From a checkpoint of a small transformer trained on Wikipedia.
Size: 13 layers, width 224, MLP 576 SwiGLU.
Architecture: RMSNorm on the residual stream before each MLP, no biases in attention or MLP, normalized queries and keys.
Each number is 500 + 25 x the weight over its row's rms, rounded and kept within 0 to 999. Layers, rows and columns count from 0. Numbers have three digits each. The size before them is the row's rms in percent of the matrix's.

# up: layer 10 MLP up, 576x224, rms 0.0863, rows 8-42, columns 168-223
# down: layer 10 MLP down (transposed), 576x224, rms 0.053, rows 8-42, columns 168-223
# gate: layer 10 MLP gate, 576x224, rms 0.0905, rows 9-43, columns 168-223
up8 101:476529466490524462500460476474490516517556523474480475496502509525473470488509491518462501464570502502459563529513490500524494458454518482489524504497516498518514499514
down8 107:509506467510496541522471473510496504504468555523495496490481471502521467553515508500516480490528500497487502512538501510439518510525505486453476491527457468506482445529
gate9 105:524501493471516525551509496438503507534489514473496546503521538499484507552538507476496513490454468533529523513469513518483511514469474519468491524477470501542461482509
up9 100:474520509517518503526502487507492555533485521485494486498524452492527465522512498495481491498478528516485505481514515519469489496501501539520541507510501501522507559553
down9 103:464500480534497471500534522505513496461488551485471477516502509494476483479516466497505489506524477480491499508508501505533538489518537531548539455518478507491521476500
gate10 102:506494467513474476498517478511507478499515488510447486515543519491479535505460537479499485468507495499509484542457502499471526457486503530484477510477497518555509456481
up10 105:507520452448527447508471525503569521473476492470510473497487505465486501449505513511526506532565516515526501489488499510485507514503500482497520473501490500527499518482
down10 098:589498521502477470526509495540483555466438430480509552512488530482548506477502505516521526483472487516514471481513519522520508507467478501516499513501464485528476508511
gate11 095:506533519543478521548516525488492512480445522471463471535537495531486498481508540525523558461516504481473517506528518551500457514500505495471540522498503532499498528517
up11 091:465496482516515519473502494542474489492488535522507456450493494509509549484510464479493513520509523485521509536460492483516511508514512513476514478506515465498507469548
down11 101:514484522464471447512469469498515486549491491534523552476517503492488454553504476454523467481499492511522499517468513502555534516475508472472505490509505521501464436485
gate12 098:540471531491505442523501453533499519507507506509497555529474489498464483478460508508488486529521513510462496521480498530494488447476488462497488492508518501515482497486
up12 105:512510530495529469508538473482472491500492509502507523487482475465469514497509470480537540445470518486506464549503520495520539487504514523506489471493476476466498503433
down12 104:478509492476517496530538511524499477492495504499479520475570531450510458470506489475486488490497464474512507476478483534497547498468436522477496497526513460492481492510
gate13 095:506508521525516452503496573507506466514469451476484497482514527504501515487512486486481500503508500537477534475544519488484468549503476421494463516481515504484524451495
up13 094:506492509534443492508485460526536472501526477504465520506501514483452487487503539510486522475455527529542481502531513499523516485504501473532509478505487491559467494490
down13 091:493450481546504495470522540474483491487481533518498538513460506504536482533493510470460464457495505518498499535492485482492508454453512507512485512487537518475475483497
gate14 108:510517511506494533495466529494460500544541494516511514508515554526495480496449541471462491519467508512518509502543487513507496495496555451505489529540516507488485426497
up14 094:508481532520478558502518521513498460487498480483510471491467517534504503469506505494462502455524511493472471515456520479491550576497515513490471493473492495506491516482
down14 099:511447476524495512470466462518500538501492488512524485458510525548529435498495498510522496504526479451471507534472479515511513492526502498462429507471481529472483497470
gate15 096:488470479518503521522515545502454543532487473505491508535485496531503512464521510506540510453466419489547480468514498477508473534515520493548478539487498516529501500509
up15 101:520512469485474507514459504480460487517508487528462509447517510494503473510509464505543467525478523525523495517513484521457499493533491508500559510523530525519514540476
down15 095:477515482472504463517511538555497512510557503461509519531469522516486495496457538474456513502487502494508511521444483513543484498489455460498522486533525493484499461506
gate16 095:503492540528516512521500495489468492519525445465497523502463483494534492523475515489544496566471479521485527501501496479456488472470519471536498493490512501533491505478
up16 094:515483506482453530484508497517480493509562512515490500522517485524482488475506546526510513490440460525429500515486498488519498483516513512487506511503532488518504496462
down16 100:516482452514498485497482507463482525514551506556508504500492512442479526479507528505529525523496489496499526501523454515480485502439534463539511448530474524473520476512
gate17 108:496502467503510511514498506516501529491546499528495489504491510524480503468498471497434552487502456522526497503496492518494498491499490503475470508511541482493474474491
up17 104:505525496519508490475493510475530482504490487496474513444493492485504516466491515465515488479464483449517533503486489508497464526494473507541523495529493522471560451495
down17 095:521515516475524483518521490528517518507470464482459475511474473530503500534536503508499529529504510504482463461511505483517455490482475509514491468463469495514525503521
gate18 107:509476530546504491510492481496527521509512500550449503464516508507500449471514484497466479495531486525542493489498475516469481471523547451534497493460494542485485521555
up18 103:523508513501490531488501510479481517517533481514478543512484515473505516490545500500522547473462485479475483517523495496516509499475490496509499480553506552474546523460
down18 100:515531529522488488446519482513479458443517492491544516496534485518511500481504513520475508494482543486522508506515443526487581486531473513510532504505487512538493465482
gate19 092:487518516518474538543507441504517486516492479469541441507542530528469493495460516523506509484472478444501530501495480489469491534481517509519451492512566535505504550498
up19 103:517515537497510458479498528489468463500539485502507518504484507474529505544501523503507470422482457499473465476528518531547498536496484485473452473495524523473497519465
down19 095:527509512481495496472529493513514485504465501521490480511499506483458498470535503517518542527522502534471513457506487477463502469555489515486512526546488532494481507505
gate20 108:511520466542500469514533490501479516540449479524506516501434530536498494485562515535484490472525457513516487521480500493485475481517527521506477556510461429543465537507
up20 100:479479463473481505475519506527494521515488481522558525503496494497457471528504493511493520485515502501453542490492468505526496506525481497502521464495521499492488470518
down20 099:466527483475494479505427538501478510514523494474529470480547521476546496475460492525463485547494488515544469502477465514449483497487539516500479491486486486531515497490
gate21 106:505537520490482461520473482481498464499483481517525433520525522527488507511468474519509509549489496460530502488500487474511546497421520486507461499530552500560527499505
up21 104:507496490473496525527508503473537505472510487504516531491480539534526518494513482472531490483483522520456529494488477490582444459521475516483453504475482450479552480489
down21 100:554504517492535538493536535520464495529567551494525507511510470527521532494476522501481536502483543433527491478504482523463497512512519483515522488541518495526470533501
gate22 105:471500514498508560503514520492476452515485530506499503508483417545534524508488530535475468504470497469503495465514507475485542538535484516513493544497528477472465516508
up22 094:453465494500517509522469459539496507485518506449492474518476515485539510515475522468470475500460508501469488504497470498455469515482509480493477484506512551510453523488
down22 098:469499457498485529486511476520502458482523521523505519498500477511486478533508531514492525459472460472468516463513503512520544527514459501547484482462503488521483491501
gate23 102:480473512522498517473511538494529457492535464493520526498518509488494510496484522501530507481507500514499484509473521502468463471500522512503462540478512507511488536530
up23 089:513460459464551512505506515484489459476532487515464468483530471498449554431499514482476506473500503498448464468530442493504494453535520492471533534512530501519486473498
down23 100:480525507532471503470509511521486509498490480459537518505486489497511491514482465529544479489507540491499493540521546533492493474486505503559509519500469468455514486499
gate24 109:467527503513525502507476497518530521504493501490505512488522481494554507522500528521467471484475489513484506501486519492499461494511471497515491562490508468479482494517
up24 103:558495480494486491516499486504527500502491429494448529493451491461472507492463476526507492499470511523544477517528465527491501547510480488471485487497508451546505504498
down24 103:502503491508460504465476548487476501495485549510513494540492466513523482452500486460511472503517515497503502502511499501465512501488515471488568473476509526498531477537
gate25 110:483468511491460534475537500521526510550508470487489520496482530482474524556500473496517490517502502521494477501535495501491503478536495477543532522473467521506488532488
up25 095:506473515454516539487530500514492500514467472491476510527544488469463508497507478485519508449514485481446496534498466511499486516486520493508504483518491465466509481494
down25 101:481503474494499498527452490492522528549517513560521478514494481504522474512463475502548474486509549500497492509494511507510522543521508491531500513481496486558525492530
gate26 099:545490477563562543509473482483502483521465509483536466462498530521470534527473464498482525490521493526520462499452502490481508502528520489530491568479488471495515538548
up26 108:506479501520529501462466433463472484460499481506481496526500519466467504520490531555450507474498482527503515469500467461507492508511493444534498484522508521515562506522
down26 100:497508480454476507540508531509439497517499536436500521525521465548478520470538474454498493521486543424544485519484537498512496494457499524461486541494451465485490466482
gate27 101:483523469472521514470501500481469500511475501544534506493474489461467444534471507571486503503486515502513477476523463536505524514507480508500480510485484479515510472515
up27 109:491457516512485518511470477519503511489544513491470547484482474497514540499502492515544552512475509455482509485461504466518492533498492519469553516481489499484508506491
down27 103:540495450492512509508509449488523446445479486494484454522522470501492513550478496516495493500510503507532536465484509527502522523506485549507514519496488481509508462499
gate28 093:516476531492458542456464515488488457491510560493511507501524483509525496513538483476455491479526488484548513503541482515500499491520488467485504503489482517509492480458
up28 101:496516514511499495542470486471505518477459494497469487516500484478479478513515542496446517467482514502505528488488450491511473428504531465483503480473558455466500490508
down28 098:524509460495514524512491485519549484467479494520508502490514542486495498506495521493506487534477496471534495555524468512489517488504461499517539520494454483548459485437
gate29 100:523524558464528514517564555546502526481473488511533452552523531485517464494499489509524448516504490497526475528464514515519532517498463546503484473491506486524483521503
up29 101:442511508514524518469501501514493515504507517456472438502499505492513506480530504506484496478533555534494482465531486531510501489508497488519454494534468497549522525481
down29 103:533489497497558528506483484509489482505500488459494494499534514510502529483451488470495458504511457462509477525435508494505475490528536560494540506453527489507460533495
gate30 098:439497539501517514507480459514494496520507497527530492487482520508503523525534511517466550519522523490515508492510478495511504550491506518525496524483497481502492504496
up30 098:488493478511504490516478447498553511470508517532494506485493473505464489484518497473509484481499531472488492501501473481523550482496559585479498541547470491528460516566
down30 098:499496528530548527488516523488485448488463485478509507473497505519499478517488486513488543472505531487520446500521510506507479484513543488502476503486493473523522455500
gate31 106:506483488539497484540503504483513481543484541553487509508485510521503521473506507500504479483513511473507500501504503466515472515497534492476491548523523521466488500498
up31 099:513493506489511537507509504490492493492492457511521484501494534546502461503492489512506483440535515495491480538467551523543499476499529567482514494487481514519520504512
down31 098:502497473457465503479502543535527513469478496540492521466501472521510453497490507507526486489537447525492507515482509512508447548472420503507456497482486517500491485468
gate32 104:508501554510451474478512527529481539549545464501462478530534504528495506511481499500521484509553493476486529508543511500458465485482479527538563537500511513502499439474
up32 101:555507496481486497522520481512535488515554478503519543508496468511485474501485471483525493471475476483520490519439510515461521479468507506500481491511473511467472481500
down32 096:476489515498506515520500517447483522496480509470496540497536532496463527472521567472523499514504506506444480471491546509512493487515537533500544508491500461504488515446
gate33 103:489491498488518550506504505532516504542504535539529497503516557484506514489570562529460553480474498486537498515542438484497479480535492473494485514505521539504503517500
up33 105:484492463519520506465503506522519498522466485486497516503528532506491525491493445521498485489492533466518498540516468531539499507478477546477549487510517528513476535481
down33 103:491487506449492477458495472524487503476501506488506502505498487506513517499517539499478514492487483511512503467495524514527479487470509485486481507502504473476484506511
gate34 100:486488522493450466488499534471493495493469473501466475467503517518512517495534488503534453485521526458522475493533513508503501499488488519499499509480509458531524517532
up34 105:478497490487518491521516460510498520549493521536464474437491501491457520460477497471508469496476543495477482523531514517470486476475502521452571535523496478464464507468
down34 105:470506528522494512485509530478466506419499483518493515504518505512534471514527472498538528478499513481503525436530510477475539536466467489488466423543495473557514547516
gate35 104:525563489533524517488495501512535491534520503483479467481501456495480512514520466471478477455503487475514520509500500521471476474473522545491494515494501475539502475481
up35 106:473490501476511515479459497492531517498529514477514500528524496499530486498466501492501458499506541494523506491489452505498479494528534493463494474480457487482549557517
down35 099:528478500479503530506505513513504460548432477483487549452481500476489552518451488535485543488513522509483491534513519486449515489485490545467515543501491500489531505474
gate36 098:471466520510464505442527490539491520503506469565508498519534506486497526479476483533501500500502518534527495453528522511508512515511492453509465501525508496488514528525
up36 108:522506530526467448537454477506526512505505516521508505474464495498471520502522533496522538474489478456532470562530468506485480497540448501513514495541512523517476461514
down36 106:494467517492571504505502515517524488505535510459471487520503527482518483450506490498497459494549514463477524465479522494459502482464543518522504489520513517462492478464
gate37 105:483493497460474540526486478472538526467488497509511505525558493518507485465498476525510517502549477506501488467539480501473511514491496542474479556467489511550496482455
up37 104:506453485518497508490475495520471466497537488496490510456501483516510472515486508559539467532484497511499481508508542501504473487476490544495526533523508487518470454491
down37 101:477464529522481506556481485481494486459491507482551512513460529520490514509472519504521520522466504452516496456483447543474502531506501498510481516499501499496533525500
gate38 096:462473506455522524502539542509519529486467496522548487461495495484469477472498528528493492509546517487473518530488513515493459551486514543488442498476549502523530502517
up38 118:502504486483557514509519475524536479501478433514468484514508513476545502526480513490507460499494484526503491449525487529545509465524476469502488500508475482514526519537
down38 113:515486507523443504514507495489493503491528578502525508506513474494484548467526509509472501491492504500526496507415500450485484520495545495493566523474519461507463507496
gate39 099:505503510517479523522507506488512480499549504458491479441466494480498530544546473456488509538502490523521491517501499491505469498534473501536473556485541490464512501485
up39 094:513487513486499511506493515516492468489536457491494468490537482468443501511459466530494496517518509532503478527503509500531523487463503448493465507499477488510518493434
down39 094:503505512497506487515498493459470518477434482501505457521514464520494501503475497502502507505510531464542460496521512487509514547511515500488497478488471524470514454486
gate40 102:482495498490548500529470506532525535474509505514523442485494481462507479536496497553477523490524505560508519471465510517542492520534475488505536543488515463493520545518
up40 098:525512530504452535513519509515513509500446507431518505540488514503538506516521537488531517510503523534456476454528522522495473485505508470514508515561516538509543540560
down40 097:503493460463484481500520492482544526514486497509509487497498505521468457533465499490507505504471496495494492533492521463517528457532475487472441482498465487473507484504
gate41 099:462528535520506512491482483484527485483539512519454494489521483501516462510514490524519442482477466509497492551477480509488500502524479527532441526496531519507471488485
up41 102:472516468527514519506508505528519524521488463526519437511483495482454515508478507521505513481461497482505512487482478508510549504527522495475469519502517511441479486514
down41 092:517519534509515492474485496497489451520546539517507542460519507499532496505485520480500469503518525517510497548476479493490479501538444481535464495529557527483515505497
gate42 100:499528469488504489501492498512517475518466480493493441457449514504496504503506468471477531492492395498523468511489507485481509494502493463537465494486535510516487497534
up42 106:501474498490491539547523492501518513488465493424487537521482500527486524507503481479475470486485485468512538524493460531506455485518514492518546508483532541483464479483
down42 099:494501470530556494443499479490484473482489491549537494487482518486475446523498499491515482504513490471485462500534506485484516498475546478498493479513527483481529551503
gate43 092:484530463509519484524538538502467517487485502505496525485514532516488483520519546467522462542517494494491523498513497503482491437519537488498524479514530520518508432532